Weights of a small GPT-style language model, trained from scratch on English Wikipedia: 2112 steps.
Each number is 128 + 32 x the weight over its row's rms, rounded and kept within 0 to 255. Layers, rows and columns count from 0. Numbers have three digits each. The size before them is the row's rms in percent of the matrix's.

# up: layer 11 MLP up, 128x64, rms 0.331, rows 86-127, columns 32-63
# down: layer 11 MLP down (transposed), 128x64, rms 0.374, rows 86-127, columns 32-63
up86 104:083104052147161124075126117145136110141105088109135145125115112135161098206091135134060187133124
down86 092:146172128110175068130138163106054144148133083170135170213174098082117133091087146124152088151110
up87 096:095070095064123103142145120115200123098126172108163114131121070159194136152114152124127123129126
down87 084:106115150151139096150123158110096114097170109126130108093192113112132166166107136140135050186205
up88 094:120121109111087163144134135098068099068125109156124125136131112072197097099200121142127094090119
down88 078:074158151162046082135189091140144140155100118149088121113164160099155147143111103082155113174124
up89 088:097113147091168170063147189118097163085128090157131111111143083070150120126135127190148098127074
down89 112:089129157092137139037139160204143122133170111111053158113131131123149162103101118110136121125095
up90 089:135132093153072045171079122150134077148134088174172128153108154086132147149157098137124136110170
down90 087:098020127174134158101150113135119154068209154115124141101165117168096085137101144101113118164139
up91 096:105140144148146133060139164113125095082091138114044101179126127107177096120109139237129171143118
down91 086:173109130116055123070123118164137105128140091163145136117155141129119121132169170049073121173118
up92 118:104184111083118066124100148104152166136147091155139146169074142059125139140161097094113127099081
down92 105:131150120113151130127104153165156162127102104135092168086059133127096155132144083080160126135132
up93 104:183090092165113077092129194163179115090113134109109127090154191185124092170100146163150142099094
down93 102:111114077127172069181094146124154159088135041133126155168165108103114148131097141098103183124122
up94 114:170113113184128124141123178130157136102083096062094145149143120120128109171172181133102147092134
down94 129:107127110166187098101095199079151145091128122089134155181129140134105134160087139092118144130098
up95 099:095174098140067145174128118128118120117127101124152117108140148108093149062089146147093099145110
down95 101:107149136099146097117193163186089078127099103069153152161138066122171125163095182142124132133132
up96 085:117132104151101130136152113119144154162122117151120113203188156067169123093154093093175113147106
down96 079:127138132097044079080104123088125061113141173124126167111117198087089107105181168128090148113095
up97 078:096133102126109134102126119122112080128141107162094059143132138114074135118160108129134161095115
down97 081:150165129114105127130084153147156126135151106142150152135100131164101146179111136102117111201121
up98 100:182070152112105168090106132147130189157139161117145087119095137099154193142082143156101190130154
down98 086:094114110103178063149161089164145138068156117156135153170164113068115158201117111112169136093151
up99 094:162119041151122172105167087212120145103133136173131145081177195120098063115154145158130146128142
down99 080:128112151170176083101106205127099136110114180106129148134174065126159169142120167129186092122158
up100 096:083178166100128154126085126164107101115093155144153162130153135084141155082173081122131194131111
down100 089:106150136156131135173140125085113128050073067155125072128115118142119099133129188152163058139139
up101 102:090179067166181070152158082114137187124142128172089142143109132111150123101138113119089174093174
down101 093:139153096124120101098126146159146129128116141182128129113145170163098096195117168197197138141183
up102 117:130143110114153134122143178170110151156140097157098000118114121131148196140153154192063106132147
down102 117:063124103131143123103104177130130167071122106159139095127139159161121176135098160109097072149112
up103 083:158148130072132126125139157113205146136143143113135132152116136128141147158180110128167114147126
down103 098:148062113111151148178161162112153117135185080107140151113070112094107197125147160113055145121156
up104 087:113143080186082063122117112100106117219094125126121148089132117097154143156159102098146113134080
down104 090:135177112160180125127103098127171117121120101096110127134126126137082123179080094113118117147125
up105 114:102087105169152095139135104106136158066178123108113116143137119089175158160161107165154147112111
down105 084:169115091139138113089123225124134113139145077156123136099158110140130175147077108120152127160117
up106 114:106188095158111056126110114130102106078102064166138152102112099119147083136163143076118126066136
down106 124:108159137119102100108127121155158090143136155095173164189116115162144107179128186057088117077130
up107 105:116197117133098113152161136168108128097103148140178030108126056152119142111155100194123116083071
down107 126:126132110133113155130076126091168111189202126153155119171123157105077113188097163124108145144171
up108 107:087105121136119085144079146178169120107131125127081123150132095176078110130117066185129091075107
down108 097:114144109179127192144197101147115148147068128146127122087124130079200128111115069137108125122137
up109 096:110120064128137179108142121144164126103105146136085120135138151103139130115163103184116138153096
down109 085:144130190143104112118184059075166146143200143154133111133092146177110153137092091140114156162134
up110 109:120134116124134096096095080199176114153169125141123127062093121055126112124153167152168136096151
down110 099:219126118111080137130112114166107122088113099165172191174130151145117134191128174138177152153135
up111 088:133155139119089080069120152145110115111227096127123174136169181124123177186213108136128122129131
down111 091:199146157123046175104162088140138089157143134117161163164135109078114137148133115166108187133108
up112 087:146094130170132109093121133083130142170100177107112126159104096063086171160194098160145153150117
down112 083:109116169091220083138141141132181142104188128130061149154102140165126162119083107112122185149092
up113 110:173098149118197149124113110128097099086154079115156121187124147118128154129146152157134155102131
down113 113:099134172187100117157053119142108137157115132140142159123160169111122095142053132143161135180225
up114 107:112158152111139146124125159048221118106106112093104129159060134049130136114147085133166106109151
down114 107:118091111150141139177101166118124012159081195079130172096110134161067142102091123130131123131102
up115 098:138139106232138145148145134155104150106120138159141135181162126063157154130093106155101159076112
down115 091:131122160060070149129142020110144112098123103136079103118135129116129085170135123140109113166188
up116 106:146179108130103112103103173110163083111151100154114104127116119126219124153130144146139155076159
down116 100:143059116097111152134125177111140110108173106146206111066151108107102155081093148116130103109187
up117 097:141136073144166170161151113112187143144129093136127106120160099143156094161122166175092124120151
down117 091:043111138094144103086118047123089139101146097127129163150110100083085143109163104122055107124066
up118 094:145157179168114127126091158147156122112140041130144124114124106189128155109119106114116172148183
down118 116:124139121132115150084209161114148128158153096155087120138122144119172116083113054176097156123127
up119 077:080114124149071177120105115090094120133120098128191123187127094161139101103129108053112095118158
down119 076:118153110083114055079172153142164059071085073110125105073105099137102175169156116120088138106091
up120 097:127107079120158123115103132168131165112115102050165105103121123151182124157139202095102139141164
down120 102:096148128148121138065159118135138087106160125141122147165142135124165155123214149119156170129112
up121 093:074130092159165129130168124154126118103116112183131157106170103134131115086124110185071102087129
down121 092:152100130063105066105165081130101106116182090108062115140097125091132140053089141137105083190125
up122 106:076094084160173137078117132101101111096101146158167090072142100144194128128123097191172109103107
down122 099:120070152103159057139132139111160149081229104098135123172129212179085143118099128130147116145125
up123 110:131097068192138133169155140069185111161124134114156137065184139131109092098116119163080152105087
down123 123:093138123135145115071086114173124192118168052115143111149156166128095141107177087073132092102078
up124 106:092087092091120134102101155190130145076097098120079126083121061160114169159133117146115108086122
down124 108:193120126119078109102135104082122114113170144120233113106124188099106162084087131100122117143150
up125 082:128096086090084133085175185119114098143119142141075114098198140108115153176085128091104119103158
down125 085:136104069165099108140071184113148123135113146137142104109151091122184076140112129168101085081100
up126 093:146105095132174131152131134158125115149192118118152133145128126119180127187092066075151194071134
down126 088:097148161128152174081101167178098111148105150126099192070121088135107168160091195170153113155112
up127 106:162194088127093099148150145118094086107071109096066101128056140118098110178092120169113175142124
down127 123:155147142160076127081152113122143101187112102125085062096092110138161112110130084072127163181137